config.yaml
head_dim: 32
intermediate_size: 1024
positions: "rope"
tie_word_embeddings: false
init: "uniform"
beta2: 0.95
max_seq_len: 256
dataset: "wikipedia_en"
Each number is 500 + 50 x the weight over its row's rms, rounded and kept within 0 to 999. Layers, rows and columns count from 0. Numbers have three digits each. The size before them is the row's rms in percent of the matrix's.

# layer 7 MLP up, 1024x256, rms 0.146, rows 352-458, columns 0-63
101:553491563520505545607502544567533572503488562585532388533504600473476522453501444535520439456433497547500423547431469575439523495587442525487495520578519500527552477553501470401506469522441567
110:549471455525606465510489460576481484608494582477506440483494572620498511487581389511484533506441454451470527503537481533438555471521588511445406448535532555513458549473432566508546511516551556
103:577500398493517499574438486522550443442534484509476503466439524481517508568526498534514477583563518455504457528541582485456512514448520434504456499558514503546579532455493467462491504439560433
105:493520461487546534475504547528608470522488452495557441534542607499493432595425526431573458490537509549505569505513428415516533488532527477384519534509528499609540466507562510507497503501401569
093:515466438430400443566521483470478449464461567525471492480453354482525521443448487519479515591531554476483560478476455544563592517532519442522485504545586525455510491500532481618455524358535492
103:411569513549559469550496478579559607465463445520519443496488393478541522448564444538490350464452498458445472503602523544475521536470542397530394473494487513536515471480469501543448520505500411
093:527554476443563523492496464461535518444504523498537513643572477506526549525553522495496515404497514526588504460522543456495520545514543485440485569406460505493560505497551476587491501497444472
094:506428523472541553467520530531561472518454414441486493447425437520464466526565410513497504528530518376487432529518548480442579586489523460548494523541438463570499447457497550544491512551571475
107:511508598550528448609520519524576562435477494549558449564502515461576465510531462302495494516559572483549493482507516545547517484553508511526521495512463450543515570510521580589442493452575540
091:448556460580438480526518499522468461498526490530623608521482499526530491539491473538421531534546478433454554545462494532558626493438535492536499465459459551510458434460503463400538537510563472
086:434442386553472605530455528498536502512555487482500410484540438559462455513552504566522515471506576548446477529537514474470449556511532569390473452480471517565552490459494524450493507600506592
101:601555478494445501549469501568642497525525493538479452485544409513451510512474501556479488542562461461516552471488510484544451535481511455548558514496544446534463468435481522489553561453504499
098:526510533584466452554575571575591474495514448487472488564489585531499531552492515470455474504479481509577479582541560464508607549533441496584496488567502544454473468581472528576492512531469487
105:485496448512540527513496524500437489424410589522524406476535512478521528495548454520479487610612505464480485500448365433438545518434503487434555503433489519516575472523480527398482453501479488
102:446506524548550498410564568503458498536564552549620486540494497575478591472497523498511584429534532420517447560465502499482576432431562580425537525406498480487453467504539494553558442507399490
104:464527511535477481407546506502418516505473543408538480540445542418582460460491474492460681434580445517510510533455465465490391543416454491467453523443515536509588440464539553613575412494603537
102:497507516488533517564566460560384409498512515482480490510496540558518485506445567475514471442528513424541434451512516557475509457490442516584489519546512423471543464485504569466464622565469514
099:517510534512472415460527435359467486486491439508465509544531472482554494555465447557542443475454520498537513461424618447504538607383425571508546528422517510449475522474512529598484529438465542
099:476474580571528518613451467533456485577461412514402548545573520515536526377484479523464559441422559460546572470552467559492616613428482534535417549518524505500568515506444527466533615575521479
097:560515461479465505502579420474482499454607431542481525513511524606543543483508435523455462537517497567360503470501535505476511495421542527501462501510496526553496529492412485544611399543415491
104:487530471631596404558528435452491477547502616499493530521495514424518537517534474489464577501508453461407570529570504489480543608486487482517548466533472436484503507502495536450541597477499499
102:530545528604504495453491507560559491466474556534528511474521464596584462533488525535515531460581561387536444507573547465430538603485382517484448518492530552572514393462455368573494451506474480
095:554605466531503540565459544580457516541410611494541452504509420536504501470632389535431510545509522488523544480461568553542537570522605427566497471480470531527550627490562561506506547502482523
089:551518441438536473487548493582517483530450526418541565451525486509493458460518500463462508482608471391467505513469463472574541519501563460495494544462597534522427502438634456561522470568510456
099:581518563538467450478468459434491450382488531441527520487465479615507591404449514416486563481529484464445485629531500525498488432443515527545550539522538480551467447505477476631537505373456454
098:465537458529521526579405549579539479479559524502527534452537415382553423534565526553458507475413507541502589473613492477575540489394433487467463506539541433425567414454465453413507535422572411
090:552556395506490534475580524506553561471571497496466431570560539469452400570551508579506534507529453423599486469545512434536491528459478497419568523516440466483526433564494438473495524570527508
106:482514389485504458535496460525522498550522501487650443574496438437649495622467467494533510518413513530510391578515539479537473488471487458531466503470556556474492506481452552533492518506458527
100:559490543518409524563428580442469459433438492413504556485524532426547511463468492496552474536534393531419393522555528476502554431489580607565551470469452508497507606440551508568454483563494564
104:548466498617543560456447542421482470547475532554497441510485444436530468445500610537539466497538470559444491524457516416415489501497398485481500404572461539421511428536503471509550497551592497
095:603475506468502507446469472453423458520434600509642552447484519500415574512470388434434509510480473502507533477421586532461533498396491534455445570495547515449490500414590555531594557473456475
097:525487567506507427523463608493489530454565494466493549524438486524484446495513405481439539502464412531483519424592466470453477513564508482523545457464471549443476557533500502521407418445505443
099:530543478623493481506507622537524483522489451512477453485473535537471450459504573451444537507549494481509493581462456563531534391582474507572523444518408450501612534463501463479558484396493526
092:583402569475544535601501472576485442424463472520596527527459544523505473501475525586469588484426575478488547531572458522525538553427398508514590485446549474514564515557509545575442504554499443
103:434542464508487359484465530443454440459500471487504645520595459494546501429614479444489536449539548561462457512430560641505469567475460472430472439511543451578421503440502456522612486496432516
098:401395457528469494494417510540553538583463543430396439425516435385423492538454521515587515451498415462560515511458469498462587541599453513486406464555412558503590432480493534578504489410477449
094:526570459555401487542542456489500507453530482487525568482500498484475633593492569513452423431523356425540470535517515585567431570359470492561467403521473506467543421550475466491502506552524571
094:425482529516514537476432478533547476450541580572347478465530478369503459487513483498473560419482450490463509427566489485488477599519557550530481451561440551557537430496477458430563437474571485
103:513522440485544540504526541499454388454508551525457466464464528509493514543544498510503562554510529492495471590597429435559496490500520568529510544569539528485459414404605481536486424538535448
099:458534486555498518593498519418528527496424469498430548553446517474512426455539514536506530547449492524537428456522627544515431522520436372492462569596505491372446547556510503522474560471429515
100:483517477472457412604475417500441459583450516595465509497539463436459493415560511503445434543508594463489428475396484386513476510559504617496525554586476456402493580457404512597657558509538415
102:449466453496463495518550495541464558525477459464517510467566612444528553480548552579506517453557437484489563522455535411542544564500442444488463472470501570442526524509486484500592462488484457
099:491572499527456545489512587552440468525417526451607501429487568498419501509529494518523552548548471504464555489529522535571422470539402579553455561514522474497512556507494554576435491498530568
092:552445393537485577387561536505474470541403468477467408449399447487495512489502589510537566418538558499561541612429600518421460505489460523432515575570491514450458533470461548453410498537504523
094:516423481424449491532491534527373519498468516492523554510349490502565457466474547399429504470396555505515492555544474605516560522514490500428513410536588519487407377498526502558490428514549525
105:496482518464526496575506501549463575529476445498512553498553478525484429503510546523403504467531549458516478504493465499557625580524545505464456558556557486532463561573433545537539462487590534
096:463501454524482540500542501480411456506509556451598530609490681494508499495487495509505395512468459485541552526507530517498586425456437518472511506539483467548505459541495557371469496539550554
088:526473502485469572564502567417501505501443449517535480445497526546420407520578443473443461610537537452496516460500543537545403569493420482496509478493602532506519510510452470500485530580472457
102:518421540512493491566445503501592641505451563462435490477525476438558506510514471458558465497513556549456505520408523557509520553567575471584510451394467526495531572595456462486527440410518543
094:613521486411491512549430514524545512509473566491423403463463509617451408475446520469506482527550532410417553411483474420577545422542467470445548503420394498486518540394520537492463563565566510
086:495544543506570449523484489501498536502534528506392473557424511555653532464484423472464485453516500529444502504503531542519513480541469523501487566489448554484540574494451488515531486460547494
091:562493509438495584509506392526488623480529563526476544431537418493496485498578541511562381565477471520399409517540493505526533548508529447501465557506600418455541537515601506458534545400500434
100:522472521607493532470463613502412469400468484530501546602487484483543534460473430528500498486485498446529494412512532549479532505537547448605602628552529436434565399510505531471399525488522361
091:507544404459439490462451465542411479519464491467406559424488538331449493506468516515513512421483570562464536478527539529570499511579439576520474488484527483540466427503578483532380473478521519
098:561546478461493577547416587481475543463481500501499424480499491620538462523452442516547531538509458488508435462502544514537443405539474512468513512526481534591464458537379591459490448550553392
096:553499442472535421537545534451547511540409530537454460515528508479519457526489571465444389443458478421454466506506511604508561486569521585506535540453519543523553561532455525490499526468452512
100:521509535476518466550603502495522455440523567456427547501423509523512538550510573418530455513453495541483560557514538467536543517495456526498556449484556506463466531425547457426515541553491565
098:570557503417500408528496390429449538507471544440443433515457446467472511443448487455533575561504476476465503481514497402572442489521455477495463490513536479533443610504482515481526494508566515
103:522541497564472416402552549534449544506404619516571518529544524555530587526550502572574443498579420396422497386576639437500504516530490472488437540461424443475517447513527531551499443514518424
100:475526501510422435560570505493505469497459506410479508412467591459484484474588428586551445547538456520461476495501554425633439504460495529458474594536525479482472356505536461450552544530429501
104:566516578559533509466425501565536543554588535450517507481472532465389471524542434509538540457591459549458458523546506537458507453519463550568532524554497475528481536482468561480505497573530498
094:469503487528492429567494462588470472561482538467515418530569523482539528475474521575463546525537582456394515473496488496542535455510552445446570426472526482481521492468506503458553519532483534
095:469545471465524657523496466502493546456568467478478430532482554573545450497532495519546513453483492497415431425488575557533467541491482435578486519458386483469483465447503490530543535514512587
103:469476404544516470521522486483479514587493577533505548472502456517550567509427491488489523466534546444448470512547523475421608527475535348514517537497451479466516584497547491354398487478520518
099:523517502433457470454546502406516504424567542483358523477575433494467494534510514460498578503523509527472522572487528573526469545431482514517584616495540518509537506526471479457511569461490510
087:564450485461449482476462438404545531542512551530450566487573488471401505506480429447516527593562494544471583589492553536520404447490453512518461472465512491465558531541503504536476465470489473
099:603480527576498471606509539497467563418450502513542518413576520444539580460499580428451471485481480428516456481489533421453476404462621603471478456482534580478567549486536453533475583400506557
100:571542509517542488540492558453446585434537457444564468494469496533588409563474521534483472481513440485528595511487510506528490498504477476505522473444469414485504541475482547448521508417397474
090:567463490400586360541564480528494406545425489530499414522567453415479482478542498447517574498477518503409500549522375563516479440554564531525528529543521569551506572499542491525453529506484499
099:446485549547549502510459501488486528534498531512462494523529442435519473480496427550463487509539543559584544475472417440471490462544420549566456469530568438489385522462553449443563480489380459
096:478528473613490563475525340544391419500600526548434470555509530390480521482574595518456453522423574557562470538548451552547417509553438533465484540493492525513512543543551490488506505501499547
104:514441500444395534503609495411468482547453475464615475518525516507487512489499536503466470590464474479500468520477548481460556514470549529431592562434483573452463529421581409545569515457486502
098:537521563581494452564486532454581488431389512598487497473560463508503484492517520538451440482492489545416480481591523518513518520458499441418462583466507490471487529540470575455554530492545527
092:467510531535541577506540483569617383499489440546533516546415445540490480554513557562541423521628443452467554542561506510500500448460545538405478458510550453542506545337474428483479489588483433
089:600464503629508485522495442461511499491485449510569460514554413518449448497596532587553442451520506523503461449516585488481548535505487604496494562533557448480472555533523545594605523635577555
096:565487454575416518487443508616442513476460506534493534476512507552674474544544504331520465516411425580516476472434488492511494509452534501586420514487553536471450483436477450493536501529587445
093:571503532481536477467475513518421471511485510564529530499458533416552543462452511501476502482529505418453515482518433466476539527510512479432492378495443549474524543506531578534440497493563448
108:553545447551550538573523491504458508428471494494475436571522523519517615574523543478465565434432474525487490489579523542503473513546443394479498586524489494499492496482411460556596464494525513
093:576507520529512475430602537490540423454598477415455427446487503450497515584519519520527494438440504427490586505486473560537493543475508526503520446569472455601450464520365436518558622474490367
101:511482464471513556515445578562492498522447416542470509590412523510464543446599493488460531498512507483559415539560468472560563444460552616494359464536500455513527384506463458552525521481471533
099:543468387556488498493473530509539431480599469497516654414522498486502599513440541503487397551553498540475504522481512476558512513498426680420466518466515556508490423430509517522456513477484466
105:489420572475475588500404454530428509453502490491401509448517452478519487592415500430550510457545499580508443434566471497513436428480510573394509586503535433508493415473488433518473403504434496
093:529546539536494434532529510518541439634503471517348397461420538511474427613504488561437466436432561464517500554475481443526443476546508555467486597560559630470555447430540533501476536534559521
100:533474599544520492584478557537526541493449507524515566382577469503494508474497559516439527557603554535496447499546430428497473490433532507529370491454547487543536420612465492447590525515460488
095:548543461393521484541520520474477496431597527460494474534472556496559534518503470454466435523471496490474635521575536479593456566446537531431488546465553521508496444616492446450503509554509470
102:506462465542454495602455614384513373526513504504465556498491465441464412467494507432474506475494540477482588484621393517529526591429491484497481538458554496547532532520573550519529438518453528
094:539515501469553502518485440504489570511556450612495527597439390525454520424475457454482525524469582492534572423534471559543486533518547464452446596536378434535428491426441549422510522565497489
100:416467376599443514413451528572516575509605515508502422435545478517611505469593527549498425501520449451482542545444489442399509520575473553536502453568489532516452509555485386505492529515521530
091:475576464529402468528581527499527489533518505486491513511490456539447444487438528334482426467545597558535460549517569461542490464362558550421493578457481504521435557490474506492491476472504493
096:558446477601479463475596539509481527523578553541582548495495509545502479483528461545453534438442559546575482466538422447457510470616601552454509443597563494470588533436492479519513485525472560
095:573557505495501513537518536485450489363559470475484534520445491522504507516545529429441584474552503539499469534562516474420538471499471472550495508464527418498494528535535356396458524561555582
117:504544496552502589461542499539512473474475507491398558492506438585468592471541557500483471504530463518553470484480501477512555581444519463462470546528433573447431509445530524504543533463524586
107:551416464521561552435538536546452487558517495436548443480462522496454406440500585493484482395458488430537431481482600570513512497447482568435528434474615485549519483413468571518495472431495505
095:605556418503528556499555556497554540446497482523555528526450521518570439460664553501627487535411425477495585476499519552552514509490474591519496474474497633560452488479421567489506501516538446
091:385465491452533477532498569439479535476468517474531574480481465533428560459494461495573401418487580557529510459471510463597447564557515485541391565480482465528507540506437442580491436552528409
108:458619506511533573408424463576533454554533524479462492550520422564515537525515496562416481515457408466387466519484469441498550460515502538508503538504527388497497472600533483566573500517418533
099:542546508530478580504509531542508533442585595468503540483453530519367485477625515558465468498508430513500471387540472393556546410557511532461530400461527514451558470504491459519503566586504545
108:526416486518494533409613630509534507519567502334447457477511468540441578584629458500467510413453530512568446460562523538548512592451566480490474471473502585543454476468436451578492461450569485
099:522474473444592475517518608505455412510526451501528486497484467424574512529471437468501625579490507489530456440608477586557558548439555585513434449463554498470483486523519614518458510431503496
106:474452508520511458461475563590606500387550467429529435530540540513476385527560475459541535508501497471453482531457540507540605494536508494433398479594568481498488469513486476515531495482539479
096:449560525494605606543500470509510627523535479495457474510531393529569572527560366472509494530508451457503423502574484451526506649416483521438336535540535501491506528552560553488532388483478516
094:579493531585449476546534330493455437543541538492534483576492450445451483486467451533504491445486461420553441470505538554466509558546556475594576605516543468510577530472543494435535512561505545
094:579521530491475450450565521462550506456511608518502570494568475498496564589535439550538501504553448398477471413417440571488454470529428513594501500588523551521526451506525504494591559499411605
103:405570466542424505473548520460404648437385488466539662494494359501508502608490526487538524476549496549510465486467539512425610577572497414440489437528463439564515479562496470550387563464471457
092:483511546543474458525530549482508421607451463454513471519463376521467417559456512541500456489514511532521548557504493512545548584470505520513541451452567566511447493485486406606540490518520589
100:500457531563595531620478510557410512416591485527480511486486529572476558553424539548495495462471547538500526488563581461396524481518485515424525531547514520536559431609480517534526467597495389
097:507393501582505523497426472410398492477472492458520504502539522484491538510541535536380607485458519448506472598536411474529512483509537498491510498459570462519561556430458575613589576472523450
# layer 7 MLP down (transposed), 1024x256, rms 0.133, rows 352-458, columns 0-63
106:484504490465505436497454477489531568599427597515501497519514521439495477499452504512522518412527433559586544598493494520578394441416428429522401559533457505436510429477473503523454505429561459
103:372427487543488594589549499443540512514477484512483459461565497512495515495564358615399526508542477474424552502424518484546515562560472514523504528515426515464539454559435480535493495549499506
106:519445455490570485450473600579506480580475444477531525497491447520442569495537554546516446580412524414549524483493420485454548559505504538515529454591530525592445497498495448527528519474452503
113:548504528546458495400484450492527478535460531464592550475496574524506491488489509486482477434440461489525507473503569582488468450464529466354458464517441468475508530470507483555476608497505534
091:592540505467486524434499494437526470556536413438559493480514498468498419481474493518563531517510536579427454464521558449425417548488431470515496667472485439450520458495467514428469522498525537
118:509466474416492545556545521412454437466506532501469449519509478463422577547551491485356498559558501506462514460614493561448509515549532453517464530506521438433494583397445453559571571462518436
095:430498604559465517506467449520576621503525457578534505607542446574480539452390516522489522469484466525443511575438438469506578511486560538439433556436500479535527435537529476498540525496439383
094:569499522462444623547476526477450477474477525434497516469491499494472493476501534453455486513494496536444511482488567588522489494515516456539520583525555486500543339556496463409553587405545522
103:490563531450445552527374471421479510444528422483542446474539483528448512614547418506452462490441508484682514453430557454513520557474512577535382534542484498531525500521484491500552486479483530
099:530557457414618462415525540540503545539561497489531492472564494607495537399493486512521580496521528461575545503605454504554591606516592413583430502461461536527437479491506427435505468530513532
093:548605548387593455443530540569457483564459484502524500495497482469509652499478504526468431479529416456514482439520546504536595424538495497447514610558595496536430534488467489508546505402513551
104:435407489476478434454599547489502480553510530549540507502562399392482547408566546457482452533452480497517556537565488441646531487527530405522478543474606533533473542451488390521454477503567494
097:488463559532516446524471440532474500499393466508406479511456504482557431466505465552576499449436497527500533516644415613600573512541524567490502530557442507380597501599538497613440482419513478
101:515386553536577544451533462475445504510583516457499518508463504473495474512610512514539473519405513451549475482517555548485550452469448529579493486372526449453509589526445442535468497525528511
099:470494490455534567460579495457489514539516535541553492440534507512416580479454603528469546541540457506476505547551475491560525531503520475444555533475557505549412470504471493490613479547506518
096:540542570484468496531506477466501563457530477594526513466424603494541588511565482461465631545427484501534491505512504445495525541533494450510564536494442453467561475491488551458428456459451417
098:505422499514422457515502436493435535422493486491573500534658565576426608508565500498551566448490542511485471498534415367554514542583513487434506486485527486456486564488520497504475617429472524
098:482473476485518516534486550524476573591579528436342460522544602473518628468498480535492534473490500518474526561465536457464487472455523560511531553583435549474429496474481600486522578514587532
089:558513603410537476498513535468508542503459484388500469527459527478498453452556429503570459555620457569455571487392561540559556448529418461432524466474528516467457414494454525525457521408515457
095:506567575526509541441473471584538512487602554476571564516456478496502512505420414525474546470465539482458464487545485531507570559492494476466491503502436457536441500530547479562466491495507500
100:538452425516526523488466435550475502615441510542495439635424584499495565534504464494455512534464530490441581560498601479526600494483458540467493479484435432544467506647408499443440622550519546
095:506554539379503466511565529547460400601490597499477511444463571572504496623524519472438419388513568642495467471508494471477406536452437414465473531455535504548528454516531522455541551526597552
090:471453450469451525447579521465420516533498472436485500605483523435452440562627500454486479542479556464443507447469510364505538449523475493438589485523557474542488413486531433497481503533468573
096:527474516513468452542490565464464534519637506510492572385423584510404521514462550627560526535585532464464503444505489485653487488574477538579481540542499460510430407439549539512544611547455548
094:484551508496583570437415460500403486475493541516512490409608555481496484435461428418555560365510618451479570536494539520576398448537481494521496450439517471542521408482474427483444508445579532
090:574389436458497535461554501468550480498400515470506457440573424642495428466471423500455488447510575447458494485493468527540521524493501423455356541532455476511511394461526459556549437497518497
090:461519591480472492523417436500437453499479519443447442433534470483463660502467515483478457506478583527439480460463589600506545488573553441567509428493606545425548497494536538477506514431528516
107:557483465505509500475484504545511478433573545555430448509517512520462739519506519501521478516455575523487538528482499422521489507502414417493581568490512495514581467432468484582454483525492541
096:545511485513490596480445588538498463527510470493463493469487468492499554507437481541533465568453497513448532475501504495489477660452453459607554563475409586499502554417476423486489515464474534
096:430484572480452527439491483513440462514522559564513533546486489532560479461501462504485480568531492458448506522485446374469491508543537623544425533501389541493500447380605536486485446517532450
094:399540531548520463489452410460440467419534618423438487505484553433596557471499546445494498477542487426485506510452548512572523501460514489519549498496458379508486420548436487470546519541432454
100:573532560459518603468485517512392475479408458604502564487567497489535392522561473413578452551527468452452472466584495499521487482515478491499506496493445537540570679445509423465510461562531489
098:478451613497598492510518547436471484516506478515515403522585493531374511454582455501479457480592599577457555512467430446455533424516418442551513474558511513481482462491596475465488517374518497
094:447556487454476623615508553410539487473484503546496504375540520519514574492511456475461556542483487548442468593529555445505432481506606488558475513461535573496563439513514471527471452472506510
100:472467467504473528485453391557395488503494526522534447473322476501479497419462558552469427528425516485505567507581453376507475471527496491474509515555496499519591487525528516485423546547487511
091:594466628487565520446517559616443505455514455560496474523529574543499496499441517403550524516526563469449460480519445421523454417492551540438480474524392572527542486556430440434454488475543500
099:555459462503460469525406479580465478471548541503548473443492505506447614569499540585495532508440597497562454435509499543479531497583509477486549557432554489571463614459635582393461563503509406
089:549493535423467506461506501480445546539530438415518448547510501614502535445523566459434532488492521532563508505447562397508516485491461473479474586435483452444515483547633498436402454574455476
099:527483400513557505550550586412500478529491540566491382514406554532507496516501527462533561531482524466516584488583482574489431473512514423494593511422418553421528484456566515436508476594490482
108:510577500456441511408435487492506480492468495437395485427393491536529481583527489547474543465495595552374658541543418490444575518473557421524479426509457463503431550476474475431544532407482503
104:484482555440526468419515580497564480482466531453442506440552487530377486507553575548524528587604499527503501546515485479507574470451525467515391564596429585475466558489509532576419476475502476
102:501527564498509570585515488530420416501465507475474578517530541441602537491548523489443463369575518501488506543457501487506501402636509477472483523443558572542447456562537507512495566521550382
097:598567622477580502530563503567474562451546515562517458497551540578585596452480413487585469452409434388577528557641493496503469443522500563455507479518442503473441398480536456518547461578534585
110:486474388459537558500341458565528521535527570482507416499463458566508612467407529518540484517516551514504454415506529521480470454487500435496505478531430458507485472533534522465490580520567493
097:533535505579476546495423491556538529567333588575530505525533475559482602476545534495529554449507557472514503481559457471477504497533604477452465500443494553495445529490548477484453555535478458
107:508498578459454515533494432523401464511501537506471571465507495491520478479458518489563461446503476459468492487446495523434523462507516581538456518495545514534509552475482551510388454499628463
087:385453458553508430540498497515478442470463473424477533585387588522513634430482468502486489496485582551455545514474570366527556512509468488476445513471511490571529513552518519615455435488552513
093:465402546526515477532448467538454447480517555520536506449517540473561661442477430580477509492463601517534528594659429505466509481476532499436572459448424461561534518562511478579531488498488423
100:534512483544540460441588468505469494420475488563488470504422530551446526438578503502556536519580466454427483519597494497526535480470416557463556533518516514486496483438531445496580538497455620
096:509455495500538503494485557457512415523460516512504512521452500534548444572573579508477580487521535474557525514460491494477554470534530447585494419477542522508459534519474533534600450515549561
090:426523463545513492563544511480460511548521460431543491493470510418490662510568431450542571455524510512486484475442458505473507535483444437569452481395521481457489524481543517518534514570472503
093:393475477525486422592521516516490435558467422544474402540459531483548563582489470468501491409523457413555480441585524587475526410575453594493526521533446487621440470502480510525545512484518457
101:492467677543456484499434477430438556463493459451478456448557495532615521523519505502564516435579461437473458568497401585526518537552509564472498565558373502470562490421468552528500580411555453
085:452520440542535485497514540510500408454547515552620524557477421678547406497422496543424552542494363430541438516480505548410512462503541459422508490526544529426512547454454529522534504557484492
096:538470452499462437508486479407461519506434474531457560496510568523398516455474498462475436583512482451567408446552540498438504467485548526525546433465550572517413467430508543507461373531468485
094:464416519430507563534560553535492491532572532583396592518417545436487546516474480482505542593504585599493582504460503471474508432365539530585482477571610464448564553565482483539535483516578600
106:486400499562408470569375483449439454538507455532471535505458480543506498516496512462344460578497554492487424501545569369439457479466558506458580531562589453537548574443478497531478497600431435
097:509463435497483541488599593481461448566501478543462457451456544548561598541465519574552575409539490494504560525548427552490495449447500512503497437486438423569506496489480570511462503499577498
096:511522484500492481526481586581428619454616468521504492523477468531459451388532451479506504574492480629465474435491494466457499461535517545514528469553528540600517442514425502452521478454461503
103:422574524568550474488585513472468479529490491487455483526491503513585434495524415580552587545544515574446452405455444460486409474424581449564478568577494611513491504507538572509527438604528531
102:490499453542534494426467521531527484503630619580528531554472528482523530439463563411474547502542507520456450508502459524561495515475451480488579619532484494570414401519422519498554455538550524
092:496476596549539544561455401467506475425492426551557542505513465440468523491432493416518524556481470546511497542495416547532509604443511473579460492490542553505436456460518527526506541414465445
086:428458523546462462502409476600533479480568574513556577487517517494474473534456452423532527496366529457478556490396394430508560485532490549617505532489428573471501477533458486502475489481529484
108:406407474533482509507521476485485582540585553521521444465496436524525518564430442537624417474493517513493418515543457461420568403481417430499461517435468492626521482492536515414452497534540534
082:538519551477536498452499472535442512472455537489459536488474505468566381450528476450528440506449542438474573405444511418557434476508510443517462487516461393446518419526497489534515405503503466
086:546530543496455460532529503507534464450528417457475429436518584515478346486509494461544504495426518522559491430457475502470495519422550461553444563494482537486495460458506529496485434416467541
096:464466561487464479432486595488515463469558530532564560517488486456545570504433488527522496473525548484523493462434531429512457455491484570484531430447476526512463477517487519416497431541408543
106:538503514449522428477604504492547511560550470503550409417488502466551504516519518515583520502520565559467577447451474530526423566488435512486564546539586566429530529449550501494451567575526557
093:536526478517498605539481517467482451570488524618518532480434498572494501555417516470569428515511442509495536522491500468490421556425510483510487427550450462486404524472518507470577503531505456
106:521433479505529419483517469613604603483569574494552458556384476488473601513549505483546517490549444506534480471542502455514460525519494560505557558485358482468555485603487573407488452477533547
096:418428454459617495504536504373529587488367556477517566457489450595556474539459452495635513596473447502509527495450507443411430501472453469573566490477512485575453481495457548454464411535446445
102:515496503439487594510474495547491474579519547501527589546348436488509457462464520594476485507430441509565601531506515482503456551506459540513511493531519487493531484544468538603588540562512416
104:459474499602621486487550577562507449475459578544507481510508424443403539494420522457422569456475495397426583498462421563521499506520440490424548501486408492522526507472542500535510490505576477
091:478485539419509408476464496523474529460485544548574495561503501468450443500519577485494596537398507486478500411508593504525459558569516520445562446543572457535513454526586497548524360512440508
096:603498406459454451562448578606663489437500487481524534506551475509517518513530583506537479482565458392494476565448547480541427419503564530435479490469447437443465491449534520485483560461535487
102:549472517510501571534564498503466502564527587452473528571506400503488540478514463440506520506502418505491448380532536510528479478543450540436470471459461496454374431499460448461530492515546536
096:555536509498501498506548547486570446541445546488495469540434484446512531463469402562555471463508533554455526468572562485386489451494496448485456571639542554489449466463547484479493523473510500
097:455561473465426513568438490448518600532598541563510514555523541365609513506555451430499557478551405442435485572541522489490513505498487418496515419484487384407510553510485480588510470507458411
097:467651619483537509494516471440480536504536478506536491488543504528481650541545478609588547427559558598464357423479482495502568516452524421547432532467464420483598527500572484501569498493488450
093:476536502480571528530552588467472582501473534466471465463610516550473489430509522506459460442472471510496450501512420534470478545417497604515533492543467414532495402474483396417615450453549462
093:574540496504387489443504509448456523441535555515421403506431577505568564521516524507477519567520503513417473462533668410503477527463456451539477501461573498427498473588474469431520444574471500
090:474523478451515546503581456474497484552497476599480450464493550537481296551532449481459427556420533514472519523503549535537498558518541490507498484494511416491511470498566523451493440466534613
098:508494529521439484559398499588417448515492555469461489466495543510431441569543505542479442547517383527492491526495462531496432453447522559597520517501535521573453550517498464518560532500486487
098:508486458420509522552551537417519574502413610524545623450498467473376576517475522446497532585554433588361527463508523521530498477527501471571447485557452528485599481500506500464544429472559526
102:551546506486546484463468576524456526537454460518499447541581482462454450578497489478471495497545534483439420537459487500537465441478460540438512462494379487458523517401532548493524449452537615
103:564417487412505508460530464568544481455519535574452562529487524492490470381500417491561493545539400456477427556518543505553522520458530467474506498500481481401548544525430499499568586482491536
100:493432566606516494436609500490451457536433491411458492561546510474510718487477610432575588489550471515456542468459523466497497473527574542546553555510488527519485493445507442556461528536455500
103:476472477498520569613452429423531487460479408510377520551545471491505459528522525558462580459515494505486525539522547452459476485469449552488536489555467497477600440536365433417501597498519455
095:526446454475569494465531405493511506516566439395445472468517510450500426429567599554490541508488467414432462603508528574456608434549468522509426491526524448511471431416464571527507582568501503
093:545582555576442534545462545466479521537504492521471518533446451479467374466504434541448559484521468470499515526492465506516441545486454504409590458538514463521446447499496489487535494523531478
097:489524523419445513515442425477516561447474487576559512507627527519483606546358471480489474515495437603503482501530470530521479526523542515517502522510472463490497416471466576580449509489495492
106:466484500586473500467431520451551463496498484489442527482499576524528647515502510458561603439529606502466489435459525465450495543555488544497570441549519524497449444536590440473494501470487535
102:436448519535530578494444451510562554415477422589499498540519546535552505439563421443556457489452551531532476405516423496527381459388527492503539463568503507346562418577497524504484527530537435
088:503505526534459507537450517493411504474414541603548459484593456536490318578431436493492534494560496468457488479550519514491485483521482445481577560473483550576476445450454457504462502416440532
095:462527449525483578523465422547441398486504420553573570481555451452532583469519545479533552409567431508552466446550558521474488427450503437461512445478396479489588576490477537509527518480496468
116:564518530571433539474469546499486457637568500545498500490551549475470474552466489546487504540473493533481530567543384480509488536544512597530523547565538543450493552546520537563464511486549435
107:476536522486402535534470445459520476551591434520428476510531449520491428429421504504414475403469453514458481456462393579469431450549587474572478510474557554426549496566440456528501585581544540
103:523551484554555458485585536560589612475512515478484516373492488546472497559549587549405540500494500529474593539568635508475618535463539489568547427450483560502546482460438466490415518461572512
096:480509457533489372474452549549550397536586501558490379550383546511472600568476560563551511592454456452505494389447526578477431550574479556508432447545422506464565497579511559554516448554408503
097:419580531517485443384466523469512499528588527438512521527466476519525460515479485415509511392545518519555486375546580514442557471407493526526420409580432444412529477445422476474515541403536537
093:509420444527543524484523545436515543492442576549507441454430425401496643498523483471576607554464429538386455470481455474491478482537477449457556529524461493494472480505559470461461550450492452
094:430489468528535501452567562527481531493536487508555563575566383470489454524525549469506520556488470557482492499498443502567525485484531512492510467543461550511522407606490546568437490522443478
094:615511468413486539517478414545443420439543496485491583524467610534448609503463468495457453593544550546554532505525486453460505406452535520467383501498507431597537506431469612473521486437511457
105:503495433580505522494473494519496449555517485527505546533447479558559544512420387427542508454528537391490453567577586489440537596505553490486512466460504405509388431545526461465520528450430483
092:516580464486575524480489511569552490554521524429454465504554472502486515449555400483512505474525520463582497539506535608574504450421449480595419542506497434503485502506525396461498564560495588
103:569506455516508509463405555479529548454578460584545485496471531562472615511446461500541444459540487493488509455526512520520487484500471523541466488462480464424453538454501537442449476596489535
101:568564559471489537468564481449501487482475397506497524483522553413520682526497423493477496516558583497534556421566498493525504602474522548540480507425555472494481506496464514463489477423492585